Weights of a small transformer language model.
Size: 8 layers, width 256, 4 heads of 64, MLP 1024 GELU, vocabulary 1603, 7.17M parameters.
Architecture: LayerNorm before each block, rotary positions, biases, untied embeddings, attention and MLP in parallel.
Each number is 128 + 24 x the weight over its row's rms, rounded and kept within 0 to 255. Layers, rows and columns count from 0. The size above them is the row's rms in percent of the matrix's.

# layer 5 MLP up, 1024x256, rms 0.27, rows 8-34, columns 0-127
size [ 99  98 102  92  98 102 102 103 103  93 103  90 104  93 106 102  98  97 101  98  96 106 107  99  98  94  95]
[[154 142 144 126 135 101 119 144 128 125 144 145 136 134  89 138 112 129 163 158 101 128 101  85 149 148 148 150 143 183 133 168 109 161  97 114 147 144 114 135 191  85 135 115 138 121 128 112 125 112 111 126 100 145 130 157 140 132  94 123 158 108  84 121 122 111 125 145 130 110 115 116 105 143 113 181 134 151  96 151 132 127 110 178  99 133 159 102 121 141 113  87 146  97 170 143 101  89 124 129 142 127 145 124 144 124 122 149 162 115 177 154 173 124 160  66 145 129 136  99 132 148 106 133  85 112 103  99]
 [ 86 198 144 137 118 133 148 143 133 100 108 125 101 127 142  69 139 130 115 107 144 131  89 131 115 112 138 120 121 147 144 136 127 132 111 100 162 121 129 146 145 132 130 139 149 163 126 117 126 133 129 105 117 119 162 133 156 121 141 123  84 178 157 128 184  92 133 129  93 159 107 144 171 100 104 121 153 108  81 126 128 128 106 142  93 135  94 145 131 119 164 184 139 115 155 147 147 199 128 112 124 136 136 116  87 106 147 113 167 136 139 138 135 153 110 136 148 167 120 164 173 164  87 116 162 129 118 125]
 [149 109 142 108 107  89 162 125 168 130 125  67 132 109 191  83 124 125 134 143 142 148 102 151 146 114 102 150 169 197 118 100  91 127 150 122 122 120 148 137 158 102 121 154 116 104 123 151 124 129 104 150 122 122 122 120 107 112 145 123 140 138 116 145 141  79 161 125 132 143 106 139 132 143 116 137  84 130 116 131 123 129  92 134 106  91 122 137 173 119 127 153  99 163 138 121 143  91 147 121 143 145 105 172 127 110 113  93 134 150  96 135 130 209 167 110 122 169 116  92 152 132  95 129 136 124  93 103]
 [ 86 103 140 107 130 115 116 104 113 105 164 175 115 148 159 109 110 123 128 146  87 158 115 152  99 140 110  79 112 128 132 128  99 188 162  95 101 148 129 125 163 107  81 158  91 110 135 139  93 149 175 119 147 143 158  86 140 116 117 151 104 113 136 145 101 129 174 131 141 138 108 112  90 154 155 132 124 129 139  87 166  94 126 119 126 151 130 128 137 122 102 109 122 156 103 141 133 146 135  98 121 131 139 115 134 168 130 157  94 115  84 102 137  84  78 112 137  95 159 181 162  83 131 142  94  47 138 170]
 [124 131 107 140 136 144 125 121 198 156 156 146 146 162 129 125 134 187 168 112 103 110 135 105 102 114 154 146 105 125 154  92  86 122 107 195 102 130 170 132 117 113  82 147 140 115  88 159 132 107 124 132 115 122 128 144 148 115 135 113 115  95 116 149 152 157 152 152 149 112 120 157 152 137 151 127 146 108 133 149 138 108 121  97 149 107 102 119 122 154 144 150 157 122 135 112 113 127 134 148 142 150 108 147  65 160 114 152 121 141 143 166 105 141 117 120 121 129 142 103  88  90 140 171 114 159 141 148]
 [129 125 130 117 182 143 137 161  59 108 162 116 107 148 129 143  91 142 134  82 182 110 152 101 142 125 154 109 142 113 137  96 145 126 119 153 103 132 174 130 115 130 150 172 126 153 128 126 129 134 110 111 108 117 131 166 166 178 134 135 119 162 138 111 151 123 129 141 138 135 166 109 127 115 134 137 101 146 149 169 118 131  85  90  86 134 121 156 113 138 130 129 129 122 112 165 130 107 122 140 128 129 139 137 125 138 141  94 139 119 121  91 127 117 171 180 112 137 126 133 120 143 106 128 118 143  97  85]
 [ 88  90 138 146 136 137 185 112 151 122 128 143 139 147 111 131 136 145 139 116 161 140 164 124 131 107 118 177 124  99 110  97 174 131 103 136  78 136 117 161 127 143 105 108  81 138 159 134 113 112 168 132 154 133 148 107 117 122 150 173 117 106 149 122 129 125 133 145 131 101 159 102  92 134 166 134 141 143 126 126 133 155 135 152 131 144 127 143 126 106  95 178 103 140 125 118 129 111 126 137 101 144 120  97 145 139 103 149 104 121 170  93 113 118  86 133 152 142 101 113  70 110 179 103 130 110 162 121]
 [138 100 137 131 110 140 141 120  88 136 129 142 131 116 111 120 140  89  80 137 114  58 159 121 104 133 118 105 127 101 131  80 123 174 140 136 133 162 157 110 133 167 138 179 127 134 122 140  94 117 149 149 136 135 129 114  91  84 129 141 140 144 108 128 135 121 105 130  62 116 166 105 149  88 148 160 140 131 107 117 132 149  94 152  61 101 144 176 151 155 155 123 116 160 151 103 149 106 144 157 131 119  97 178 130 151  82 148 140 143  97 149  94 129  96 156 114 146 129 125 119 153 111  85 159 123 149  87]
 [ 96 129 134 133 134 156 139  96 130  92 114  84  74 130 126 157 168  92 131 109  90 144  84  88 120 137 110 133 138 124 125 114 135 153 154 163  98 146  63 136 148 117 145 118 140 155 137 137 141  96 125 123 118 140 124 102 133 131 153 125 144 146 114 146 123 150 100 167 135 150 116 145 136 122 140 141 118 124 117 129 171 127  95 120 110 114  68 132  84 130 133 150  89 137 168 127 121 174 138 154 119 152 134 154 101 119 165 132 145 127  88 168 150 148 130 140 148 104 145 115 141  64 113  78 137 151 135 184]
 [108  79 119 135 171 184 132 123 129 166 145 137 139 143 129 140 159 147  72  89 132 179 155 160 125 112 136  91 173  83 137 150 122  95  96 133 146 186 133  86 150 138 105 130  97 133 143 151 138 141 109 115 140 130 102 112 138 168 123 123 137 146 151 136 139 102 137 132 163 137 130 148 113 123  93 163 110 115 115 145  71 129  93 150 125 101 149 106  98 114 166 148 150 154 186 138 184 151  97 106 111 107 105 131 116  76  98 124 113 105 176 136 132 104 164 124 143 117 151 120 105 130 129 116 109 111  94 101]
 [ 93 131 150 107 138 135 110 132  58 162 115 133  82 123 161 153 113 101 127 105 146 117 142 104 112 134 145 147 117 153 118 131 115 137  82 138 132  96 107 106 135  99 146 170 117 137 126 145 140 146 129 144 134 158 134 132  91 109 134 101 135 112 112 169 173 143 129 142 111 101 108 125 144 143 158  91  93 127 119 102 121 144 120 136  93 131 124 147 124 112 189 123 139 157  96  83 117  84 131  67 126 119 180 126 120 140 115 139 116 125 103 135  98 137 146 122 127 170 143  74 139 175 146  85 135 161 140 119]
 [137 143 152  92  84 142 139 142  76 104 145 123 116 118 143 132 123 138 130 109 121 149 118 113  97 105 180 169 129 148 181  86  93 150 119  88 134 140 129 167  86 108 125 118  88 173 148  78 146 109 108 128 105 165 112 152 106 159 174 148 122 144 124 161 108 125  73 141 155 149 154 155 133 132 118 106 155 165 131 144 145 138 134  99 142 121 104 127 128 109 117 104 162 110 143 153 162 144 186 130  94 103 104  96 140 158 135 166 156 110 140 153 110 129 136 137  87 136 157 146 140 115 142 133 137 122 158  86]
 [173 117  99 138 149 119 139 136 157 155 109 160 151 121 153  93  98  97 150 106 111 120 139 138 130 124 120 123  99 124 120 128 192 129 122 170 172 149 158 130 177 131 139 100  94 157 134 148 146 128  89  85 160  96 114 134 102 126  86 131 101 165 142 146 133 112 118 142 136 110 127 128 144 130 144 110 117 131 105 129 160  98 160  91 138 155 143 142 130 121 120  69 175 140 164 174 114  93  86 112  71 145  94 150 160 117 124 148 104 108  91 123 138  94  94 115 121  97 124 109 140 128 108 154 122 117 142 101]
 [121 121 133 120 101 131 108 135 128 104 144 131 121 143 138 145 111 142 102 117 136  82 145 151 106 133 131 161 116 144 102 113 106 148 168  99 138 105 172 170 135 151 141 129 144  97 106  73  82 123 119 158 130 160 108 149 100 185 121 166 168 154 125 114 158 116 143 117 155 112  92 139  87 133 165 116 130 147 125 131 121 146  96  97 118 162 163 116 138 108 155 102 132 152 110 108 142 114 141 109 107 115  69 144 175  93 107 159  88 100 162 143 149 128 122 137 153 162  96 124 123 123 134 136 136 165 123 102]
 [138 161 150 115 135 118 149  88 115 176 117 128 141 114 144  73 100 134 104  90 141 133 159 123 115 133  43 116 100 116  85 156 153 111 142 145 146 152 161  94 134 134 159 101  95  90  82 128 129 149 136 128 108 132 162 128  90 134  94  85 145 170 130 135 124 150  87 134 173 125 110 124 149 151 131 132 142 133 188 146 116 120 105 106 125 119 134  93 179 151 109 105 133 116 136 169 106 149 137 159 128 116 113 148 115 172 146 121 120  92 139  94 179 106 121 113 109 155 100 145 103 128 151 133 103 134 158  98]
 [120 144 102  87 113 107 147 152  93 131 127 134 105 155 148  94 149 100 161 123 118 116 117 131 108  82 136 105 134 152  89 103 124 147 131 120 136 130 134 151 123 123 108 102 148 105 129 132 118 123 111 123 125  99 154 124 164  74 173 105 132 120 117 153 169 130  94 104  87 141 128  93 115 103 141 110 117 137 118 126 174 117 102 156 141  76 112 132 131 114 120 108 119 103 155 148 117 149 164 139 125  76 121 109 111 132 107 121 155 145 115 162 152 142 140 116 181 147  99 147 108 168 101 136 174 120 169  66]
 [133  98 101 117 113 130  94 159  57  95 108 134  94 116 148 113 141 108 149 120  58  69 117 118 144 147 114 124  71 110 136 118 116 135 100 146 155 118 162 127 115 117  93 133 152 141 113 154 144 131 152 137 129 179 102 129 106 142 134 130 147 165 115 169 145 128 119 117 109 138 121 108 116 123 115 132 144  86  95 106 132  99 129 164 143 152 138 134  97 170  96 104 160 109 172 142 127 118 130 120 117 115 185 153 138  87 137 159 136 124  95 132 155 141 110  99 108 140 116 106 139 121 122 141 140 142 119 129]
 [159 134 109 139 129 160 128 106 178 102 151 136 166  83 144 185 150 115 123 100 118 111  95 138 101 145  80 115 113  93 126 106 112 166 159 132 146 130 111 121 123 140 122 147 110 165 114 119 112 141 149 163 156 131 118 101 148 130 158 141 120 160 100 149 166 152 125  89 144 105 121 124  86 115 126 157 141 132 119 112 122 158 114 117 100 119 159 108 133 146 111 121 137  90 119 140 133  94 114 129 130 182 124 141 109 133 125 140 179 142 154 112  82  97  81 117 119 153 139 126 163 143 130 117 119 137 130 108]
 [129 115 140 135 130 110 155  99 172 100 155 110 133 185 130 139 166 176 155 117  98 119 171 147 119 139 118 144 139 126 141 136 126 113 124 143  95 144 133 133 113 137  94 132 129 160 121 160 100 117 150 113 106 134 168 139 118 118 107 160 142 143 110 117 147 154 130 102 145 135 143  97 151  72 125 140 117 147 141 150 120 172 152 111 126 132 126  56 133 148 128 118 115 122  85 106 120 143 111 119 113 166 119 154 129 150  91 131 136 149 153 175 112 136 119 115 127 159  79 138 121 122 153 136  81 158 147  93]
 [111 109 142 116 129 116 130 112 162 122 123 144 155 144 124  89 149  98 140 179 124 117 127 121 125 103 108  78 182 126  92 108 163 134 155 100 105 127 127 138 114 148 149 154 135 142 107 149 155 156 120 129 109 101 134  93 103  93 151 113 155 110  95 153 146 134 142 120 154 115 158 150 154 152 132 108 141 101 155 147 111 142 105 126 130 132 161  76 151 138  84 130  99 126  93 126 148 145 142 115 116 100 109 152 112 132 125 131 116 111 152 153 133  96 100  93 119 133 116 118  98  95 118 135  99 108 167 140]
 [115 129 150 103 143 119 164 147 142 148 121 105 102 166 129 127 131 137 105  86 115 146 157 148 135 151 127 110 151 137 136 128 119 118 139 137 148 112 164  96  79 130 123 107 116 122 151 104 139 115 110 100 125 107  91 112 141 148 139 165 159 137 135 140 144 124 141 100 115  98  85 125 123 147 159 144 151 103  97 144  79 158 124 117 131 178 104 143 117 106 161 110 114 121 117 138 141 125 125 134 153 142 136  98 127  87 138 131 132 159 106 193 162 185 120 114 123 106  81 122 149 143 133 126 175 105 114 123]
 [122 138 144 122 104 140 147 138 153 136 109 141 126 110 147 116 107 125 112 124 128 122  98 162 164 138 128 130 136 102 125 114  83 115  91 116 115 144 114 203 146 143 109 132  92 108 142  91 151 151 106 134 156  84 142 122 115 128 130  88 109 139 123 119 151  83 127 173 130 175 140 114  79 139 160 114 127 144 107 103 149 164  84 118 124 145 152 143 132 108 139 196 106 138 131  78  84 145 123 185 118 171 140 144 140  81 132 184  98 109 144 145 122 150 129 149 119 147  77  78 119  97 105 146 156  71 147 106]
 [108 152 130 145 126 105 127 140 146 127 138 141 137 130 110 125 146 127 148 127 117 192 106 111 151 175 160 162 152 141 136 154 130 141 148  96 163 137 160 112 122 116 113 139 108 129 104 152 122 149  99 127 101 138  95 170 124 111 133 164 146 143  95 113  59 122 144 126 136 103  75 102 155 135  95 129 122  80  97 100 159 143  91 165 137 102 116 127 129  88 139 113 123 126  89 131 153 131 150 131 140 116  87 128 152 123 123 130 111 105 154 130 106 144 121 115 132 153 122 128 151 164 132 158 124 133 115 119]
 [157 163 115 154  83 134 126 130 124 115 126  73 105 138 141 118 108 140 106 120  92 106 151  99 127 123 159 115 104 136 164 111 167 158 105 138 138 104 141 113 125 155 117 160 126 147 137 104 118 133 136 134 130 143 116 152 167 133 146  88 120 140  92 100 101 117 105 133  65 140 156 141 141 124 100 148 136 104 117 162 131  97 166 115 116 146 109 128 144 146 130 117 120 147 136  87 113  87 114 150 159 135 173 156  86 160 128 150  73  92 110 147 157 150 145 141 128 117 184 137 122 135 134 123 136 152 109 125]
 [125  97 147 143 135 109 138 130 103 117 129 148  71 114 154 137  74 113 118 111 163 125 117  77 135 120 144 164 150 137 123 154 113  84 146 112 104 113 173 114 162 149 130 117 116  90 133 128 138 144  86 118 117 118 125 142 131 126 137 112 159 120 113 127 157 137 123 151  83 107 138 118 116 192 124 112 118 147 122 102  95  76 111  99  94  90 111  99 131 109  91 135 119 102 139 138 112  89  93 154  93 109 114 135 146  91 121 158 183 155 148 135 138 132 159 154 148 161 108 159  83  95 122 122 125 142 125 129]
 [127  94  84 125 107 152 119 120 125 160 164 119 141 150 114 154  87 127 150 153  93 132 137 131 164 161 105 116 138 136 140 155 141 155 140 122 138 134 139 117 134 129 141 134 126 124 158 133 125 117 122 119 105 146 108 112 136 118 105 114 126 186 133 147 127 132 102 142  58 131 155 145  98  87 117 121 111 137 162 149 129 129 144 127 121 137  96 137 150 168 121 164 143 118 157 123 109  88 114 156 114 134 165  97 117  87 106 166 135 124 149 109 130 158 137  91 131 134 153 139 141 160 129 103 124 127 130 108]
 [154 122 136 121 150 118 122  95 178 149 123 194 126 121 145 154 177 108 152 142 104 140 149 142 146 143 132 124 153 152 127 128 155 127 149 129 167 159 151 129 161  76 111 134 104 149 146 103 149  95 141 160 117  99  93 127 143 153 113 114 118 158 152 136 116 149 126  86 117  85 115  95 137 107 147 103 117 119 149 126 142 105 126 136 150 120 133 147 158 152 101 140  98 170 128 170 136 130 101 118 161 133 193 132 130 124  96 109 144 151 141 142 127 104 151  98 115 139 129 103 130 122  96 150 141  94 130 108]]
# layer 5 MLP down (transposed), 1024x256, rms 0.202, rows 8-34, columns 0-127
size [ 95  98 102  92 104 103  97 110  96  97 104  97 107  87 102 104  90  98  99 100  98 111 100  99  99  91  95]
[[105 124  99 102 162 124 119 122 103 162 119 122 139 144 121 138 137 161 133  93 109 179 121  87 160 121  97 161 111 128 140 102 144  92  88 111 149 111 124 121  66 120 128 111 121 145 125 148 134 114  95 117 135 111 157 116 129 144 120 109 139 131 133 121 104 164 130 130 109 149 166 153 119 169 128 139 121 135 107 143 156 120 111  87 152  84  66 139 134  89  97 127 138 136 152 130  61 106  93 159 110 105  92 138  98  99 107 164  97 103 124 190 115 156 108 124 140 124 107 110 155 115 114 119 134  75 148 172]
 [123 171 190 111 128  86 138 127 121 130 143  91 167 112 174 127 146 141  98 124 134 169 109 100 136 143  85 121 128 121 137 160 141 109 130 111  94 127 111 114 171 125 146 132 135 118 124 107 129 143 107 140 120 116 116  99 146 115 145 153 160 110 124  99  90 119 133 104 105 142 104 103 139 135 132 146 143 141 173 158 119 144 118 125 128 143 106  78 127 176 163 102 158 136 146 162 102 113 112 112 106 142 148 120 128 167 135 115 146 156 117 142  81 144 133 193 102 133  98 171 132 114 123 126 100 126 126 119]
 [120 183 114 122 125 118  88 190 111  99 154 131 100 136 134 108 115 108 155 128 169 107 156 117  76 149 129 157 164 111 123 121 119 142 105 119 130 130 141 160 165 117 104 157 136 113 113 108 131 114 134 130 140 155 148 163 162 118  83 101 126 148  89 112 134 120 139 151 154 145 121 153 119 143 121 188 129 118 142 181 156 146 128 121 142 118 132 133 100 113  93 129 125 144 102 162 147 134 160 137 145 100 155  83 128 144 127  74 122 107 118 155 182  88 133 124 143 141 123 132 158 146 152 151 164 153 138 128]
 [143 175  75 169 157 108 137 134  94 117 121 116 147 118 150 116 108 143 165 107 169 127  85 148 156 116  87 148 132  54 128 140 115 105 126 140  80 116 140  98 125 157  95 117 138 140 145  78 148 109 144 143 136 143 164 104 105 103 106  68 162 151 137 106 146  94 149 133 121 127 149 161 153 136 117  87 113 136 118 100 120 146  91 145  84 130  96 142 117 143 128 142 124 146 137 133  96 113 145 132 111 154 108  93 118 105 140 162 164 143 107 188 138 103 126 121  97 148 119 118 133 121 139 132 118 145 149 123]
 [180 152 114 146 144 123 124 121  74 162 174 170 157 120  98  84  71  98 120 104 128 116 107 136 107 152 138 121 126 139 194 135 113 134 173 120 113 147 144 179  94 118 157 120 103 111 135 137 109 164 111 138  89 118 136  84 124 174 109 101 168 121 155 103 112 152 130 124 103 121 106 131 118 152 114 134 117 178 122 124 153  80 156 143  95 101 180  87 117 102 160  97 139 123  95 140 135  76  87 116 104 139 149 137  79 136 130 122 139 103 148 120 154 106 148 104 145 113 155 156  87 148 139 123 109 121 145 123]
 [122 124 117 151 131 104 103 102 149 113 128 122 134 140 163 123 142 125 118 110 151 195 141 135 105  78 143 136 124 100 155 111 160 142 141 107 165 134 108 145 119 144 119  91 116 149 120 126 123 131  68 119 118 150 119 115 112  59 124 102 120  93 175 121 125  91 114 144  92 115  96 122 170  95  98 135 146 120 199 119 142  87 137 128 147 125 147 164 122 153 148 151 151 137 109 150  95 146 130 146 169 149  78 158 147 123 116 155 134  84 166 142 144 143 133 131 130 142  90 126 128 108 118 128 128 137 136 168]
 [128 126 109 107 103 135 129 111  95 124 152 106 134 106 170 125 124 153 125 132 108 172  91  91 133 148 149 149 127 125 157 103 124  93 165 115 164 141 124 111 140 163 142 127 136  77 182 146 114 130  97 143 125 127 131 103 124 128 113 157 150  90 128 161 124 151 120 153 105 121 127 145 143  97 124 154 138 139 132  93 104 154  64 136 116 109 109 113 128 114 169  77 111 119 113 147 126 140 149  91 165 140 164 163 162  90 139 138 160 123 140 120 133 153 144 106  97 149 198 164 131 158 110 128 143 137 110 146]
 [ 88 106 158 147 169 111 156 144 125  90 146 134 143  94 100 162 164 146 133 108 147 113 173 147 100 156 170  93 119  97 113 162 138 120 146 135 131 134 104 144 136 100 162 128 138 124 116 121 139 135 160 111 146 151 130  93  83 141 114 153 105 166 134 136 180 105 179 147 127 120 129 125 167 133 130 136 123 115 123 129 127 124 133 143 121 130  92  74 103 144 118 169  83 148 112 138 154 115 145 115 117 116 139 124 132 150 121 106 163 117 142 148 134 140 139 115 160 112 143 111  88 129 123 143 105 144 104 121]
 [152 118 140 121  98 136 109  53 143 141  80 148 119 112 110 110 146 128 138 128 147 118 168 152 198 175  54 154 129 142  92 114 169 140 114 118 141 106 128 125 130  88 134 158 127 159 137 138 107  92 146 140 138 136 144 120  94 127 132 152 113 167  98 151 156 113 145  98 169 145 154 115 106 152 123 136 109 122 131 155 146 157 150 128 202 145 104 136 154 122 100 158 160 125 144 149  80 113 129 128 107 141 113 125 116 122 107 119  82 118 151 117 130 118 101  95 135 165 128 148 112 135  80 106 116 116 133 104]
 [176 148 114 138 120 110 137 136 123 115 108 162 145 104 125 125 125 113 157 128 148  72 117 156 172 132 169 107 111  93 112 121 125  92 155 134 119 149 127 126 114 155 132 118  98 138 127  85 136 112 171 103 139  88 147 151 121 168 108 158 132 119 110 162 127 174 130 107 112  94 173 150 163 143 155 111 149 125 129 152 138 127 103 137 125 149 121 174 173 110 109 151  92 129 103 160 117 129 117 156  79 194 137 156 113 104 127 128  99 122 140 125 120 111 150 128 119 116  74 128 153 150 154 133 117 134 151 171]
 [112 128 157 133 133 129 105  92 132 196 108 114 116 116 100 102 150  69 159 127 123 147 157 121 125 130 140 160 107 167 123 117  96 168 151 139 130 156 115  94 124 128 135 181 136 156 132 189 127 136 113 129 165 153 133 152 147  83 123  97 158 103 144  96 168 103 125 131 110 172 126 125 138 116 134  98 134  89 122 129 130 114 109 135 133 124 110 144 138 118 142 123  80 133 114 164 156 139 143 101  86 137 152  83 117 132 156 134 150 176 169 122  97 135  96 150 138 125 117  45  83 143 165 164 122 112 153 115]
 [104 122 141 116  77 162 122 113 130 147 121 130 151 144 156 137 139 112 173 178 123 133  83 172 124 103  69 126 137 147 110 111 119 121  76 144 146 111 178 120  94 166 118 106 159 103 115 133 113 136 101 107 112 119 105 149 129 115  82  97 123 124 117 155 133 121 149 127  91 188  76 156 125 141 169 138 175 165 117 111 115 113  89 166 132 146 205 133 108 164 149 139 104  92 133 141 114 128 106 119 126 143 125 120  52  91 151 116 117 132 127 147  87 171 179 149 101 144 111 144 142 128 107  97 118 153 125 152]
 [ 86 177 152 120 143 133 120 132 100 147 165 166 115  87 180 128 155 119  89 126 142 121 116 114 124 130 106 102 127 162 123 101 158 133 167 122 109 109  98 138 153 146 109 142 138 151 108 116 155  93 172 107 109 141 110 130 121 130 132 183 109 156 163 114 141  90 149 127  90 124 126  76 114  86  91 114  84 135 179  74 137 153 113 129  90 139  95 123 145 161  82 180 142 124 144 131 126 151 149 125 139 138 134 121 124 130 128  76 142 106 115 138 123 153 101 161 184 129 144 158 132 118 110 154 127 156 137 101]
 [113 171 149 134 121 120 129 143 145 153 112 122 128 131 104 147 147 177 113 165 122 123  83 101 133  88 157 110 145 113 123 142 137 125 135 123 144 144  94  66 136 115  97 154 148 156 191 146 191 108  85 119 125 126 134  86 162 132 127 128 106 114 137 114  90 156 136 136 113 127 147 111 189 119  75 128 115 134 149 150 139 107 133 119 115 102 107 159 157 163 120 176 140 128 116 127 132 148 113 147 152 157 137 131  63 202 156 112 134 134 112 145  76 101 159 130 118 122 152 145 137 107 144  99 113 131 152 173]
 [ 91 126 122 123 145 165 165 150 111 139 149 123 103 132 110 105 113 109 120  87 116  91  96 164 144 175 129 141 149 121 111  96 103 102 117 151 122 101 131 114 124 123  91 130 108 128  90 134 128 139 100 124  86 132 143 138 130 145 152  96 105 113  77 108 124 109 106  82 127 170 127 101 144 126 122 140 123  97 147 116 125  92 109 145  97  95 180 163 131 167 123 127  84 124 115 117 153 149 142 154  70 108 127 101 112 113 139 179 142 115 129 101 137 132 132 155 136  82 117 157  98 102 130 118 149 121 145 164]
 [ 98 146 164 119 150 190 155 129  84 183 114 103 110 158 137 143 135 104 114 147 127 127 143 104 155 129 150 142 143 106 143 122 141  92 119 108 123 166 114 164 122 133 106 151 125 126  83  96 156 113 140 135 148 132 123 156  98  91 113 154 138 110 162 117 100 126 135 136 135 103 137 159  81  98 124  88 113 143 158  85 159 115 122 137 128 139 125  89 111 141 137 139 102  98 178 138 133 141  91 124 138 147 123 136 138 110 173 125 166 182 118 147 110 103 136 116 112 124 123 113 147 168 131  83 129 120 155 126]
 [ 78 134 166 157  83 125 149 111 152 151 127 143 148 122 156 127 138 127  91 146 132  89 115 160  70 148 122 155 165 127 110 158 122 104 140 144 160 115 159 126 153 153 143 114 157 148 114 107 139 155 136 152 124  90 142 137 146 150  91 130 129 116 126 112 103 127  93 134 154  79 128  97 105 117 150 118 135 161 144 183 125 105 133 117 173 132 121  85 146 122 141 171 111 130 119 135 153 155 146  93 128 120 155 122 139 113 118  81 103 157 149 117 144 114 116 162 156 113 118 176 131 140 121 162 138  80 145 162]
 [125 108 118 155  96  94 128 125 153 153 115 111 128 135 129 132 170  79 145 148 138 128 128 107 136 111 161 101 118 129 173 140  87 113 147 143 123 125 127 165 163 156 125 130 163 124 106 128 176 145  85 141 135 135 138 176 170  90 120 126 127 107  98 115 127 166 123 130 132 129 117  75 129 109 111 128  86 102 160 121 120  72  79 122 179 154  76 126 102 121 104 123 136 110 106  89  98 119 130  96 164 128 142 159 128 142  87 124 107 137 131 102 168 142 118 116 141  85 122 130 148 132 130 175 158 132 121  73]
 [141 101 116 113 102 125 139 117 126 136 101 170 128  79  80 153 139 137 112 140 141 161 119 113 106 139 157 114 107 113 173  87 115 122 105 119 155 178 148 129 139 118 161 121 137  93  83 115 124 117 146 167 122 142  96 118 114 146 155  98  81 145 113 105 103 144 109 114 117 150 135 169 121 176 173 103 133 114 110 132 143  96 106 128 139 135  86 113 135 117 125 107  94 126 122 149 114 113 107 124 143 153 124 118 137 109 181  74  93 115  97 161 137 129 145 104 137 125  96 128 124 118  91 137 151 141 164  95]
 [136 127 109 177 104 105 149 152 100 150 136 117 138 129 153 145 130 125 119 129 144 100 136 143 124  76 144 109 144 137 111 144 145  78  89 155  66 117 132 123 163 115 119 145 149  94  75 139 137 142  93 150 119 136  88 135 144  70 175 126 145 147 100 144 122 126  93  91 142 105 140  88 133 123 119 122 154 143  86 158 118 114 128 124 137 160 136 108 102 126 122  89  91  94 107 131  87 155  74 116  99 113 155 125 163 144 116 104 136 113 123 153 131 102 134 148 104 118 157 141 149 118 128 143 103 144 151 154]
 [168 100 105 122 146 108 129 130 115 150 121 136 113 149  86 134 120 154 166 144 131 127 125 103 121 153 140 143 123 119 115 106 153 140 105 134 130 113 136 172 137 161 142 147 104 115 156  95 113  84 127 132 141 104 100 137 133  80 112  88 128 174 133  88  82 146 129 129 159 142 139 114 143 159 102 131 130 158 149 129 130  88 146 158 151 105 139 120  92 124 124 120 155 164 103 125 104  90 122 115 120 146 129 163 139 127 107 133 161  78 169 155 127 113 151 111 110 168 138 131 137 127 134  99 107 112 113 122]
 [116 107 143 174 117 142 174 144 139  76 121 123 139 163 190 138 126 119 139 121 113 121 171 138 156 104 107 121 108 191  95 130  85 141  95 114 152 122 119 120  95 113 151 148 127 123 103 149 120  75 135 114  80 101 130 128 109  98 111 173 133 119 167 141 141  89 129 142 156 102  99 152 117 125 119 109 148 155  93 140 163 107 136 126 146 145 156 163 102 101 100 162 117 143 103  88 148 143 151 150 129 129 134 152 113 132 163 137 132 140 143 106 115  80 151 131 114 128 115 132 102 141 103 116 162 120 153 140]
 [143  95 139 160  97 126 122 136 144 147 149 145 146 112 112 132 142 109 167 124 114 184 145 132 144 158 116 168 117 120 120 150 155 140  95  88 139 139  76 141 110 132 102 106 134 168  97 164 101 128  57 131 128 125 162 134 124 120 134 108 110 156 129  99 123 157 161 105 130 111 131 108 133 142  97 168 111 156 122 117 110 148 115 155 130 126 121  62 165  73 150 143 120 114 174  82 125 146 161 116 176 139  98 109 170 110 107 154 184  96 141 141 121 159 149 176  82 140 134 110 136  76 130 119 124 146 161 127]
 [104 154 171 143 156 103 111 140 152  76 106 147 184 114  94 134 141  96 110 176 148 140 145 102 107 154  91  97 114 168  93 171 125 107 134 133 102 136 120 130 139 139 107 150 149 127 141 130 131 118 151 124 154 152 119 139 151 113 155 147 148 133 111 124 104  94 107 135 141 154 129 104 129  95 135 117 136 123 125 153 118 171 109 110 157  96 100 112 140 114 118  99  97 133 115 103 151 115 125 111 125 166 136 103 162 106 122 126  86 158 153 137 142 150 117 154 105 146 129 117 149 107  86 133 155 128 138 145]
 [178 131 138 127 113 136  94  40 164  57 143 128 154 152 138 109  73 140 151  98 116 120 156  94 127 170 125 106 135 105 107 126 169  72 162 135 165 145 116 123 121 120 132  98 139 123 154 174 108 164 139 128 125 122 130 143 116 116 146 160 120 143  97 125 111 116 123 120 199 146 114 170 124 121 147  89  88  99 136 135 120 121 162 127 107 159 140  86 130  79 127 115 137 117 155 159 150 154 137 129 172 155 148 143 123 152  71 149 116 108 133 111 144 118 119  94 116 110 105 123 113 147 149 161 108 114 165 138]
 [156 140 115  92 100 119 153 134  91 136 120 118  94 124 128 100 112 135 112 137 121 105 122  85  92 142 136 123 123 132  99 102  82  93 110 140 113 113 147 126 125 134 170 113 160  43 134 139 142 115 140 138 130 110  88 118  94 146 116 135 109 107 162 103 120 132 133 114 102 175 119 153 116 178 113  80 119  93 127 140 127 124 124 171  72 110  86 123  92  91 172 133 133 144 177 120 114 141 126  85  92 150 129 155 152 159 128 126 122 135 156 100 118 101 141 140 106 122 182 176 171 118 105 116 143  73 128 164]
 [ 97 132 157 122 104 139 142 124 166  91 120 125 129 150 107 153 125  81 129 140 144 126 139 137  90 103 101 132 160 105 145 130 126  94 125 141 157 126 176  98 119 178 152 134 152  82 121 116 110 158 133 104 138 136 138 137  95  99 114 161 109 139 114 120 126  83 133  98 133 113  79 101 143 132 109 128 111  86 125 173 146 112 146 129 101 118 115 107 130 100 115 150 120 136 114  83 120 135 141 128 144 102 164 134 152 177 169 118 122 165 113 169 163 145 132 116 142 111 107 138 141 125 123 173 145 174 153 124]]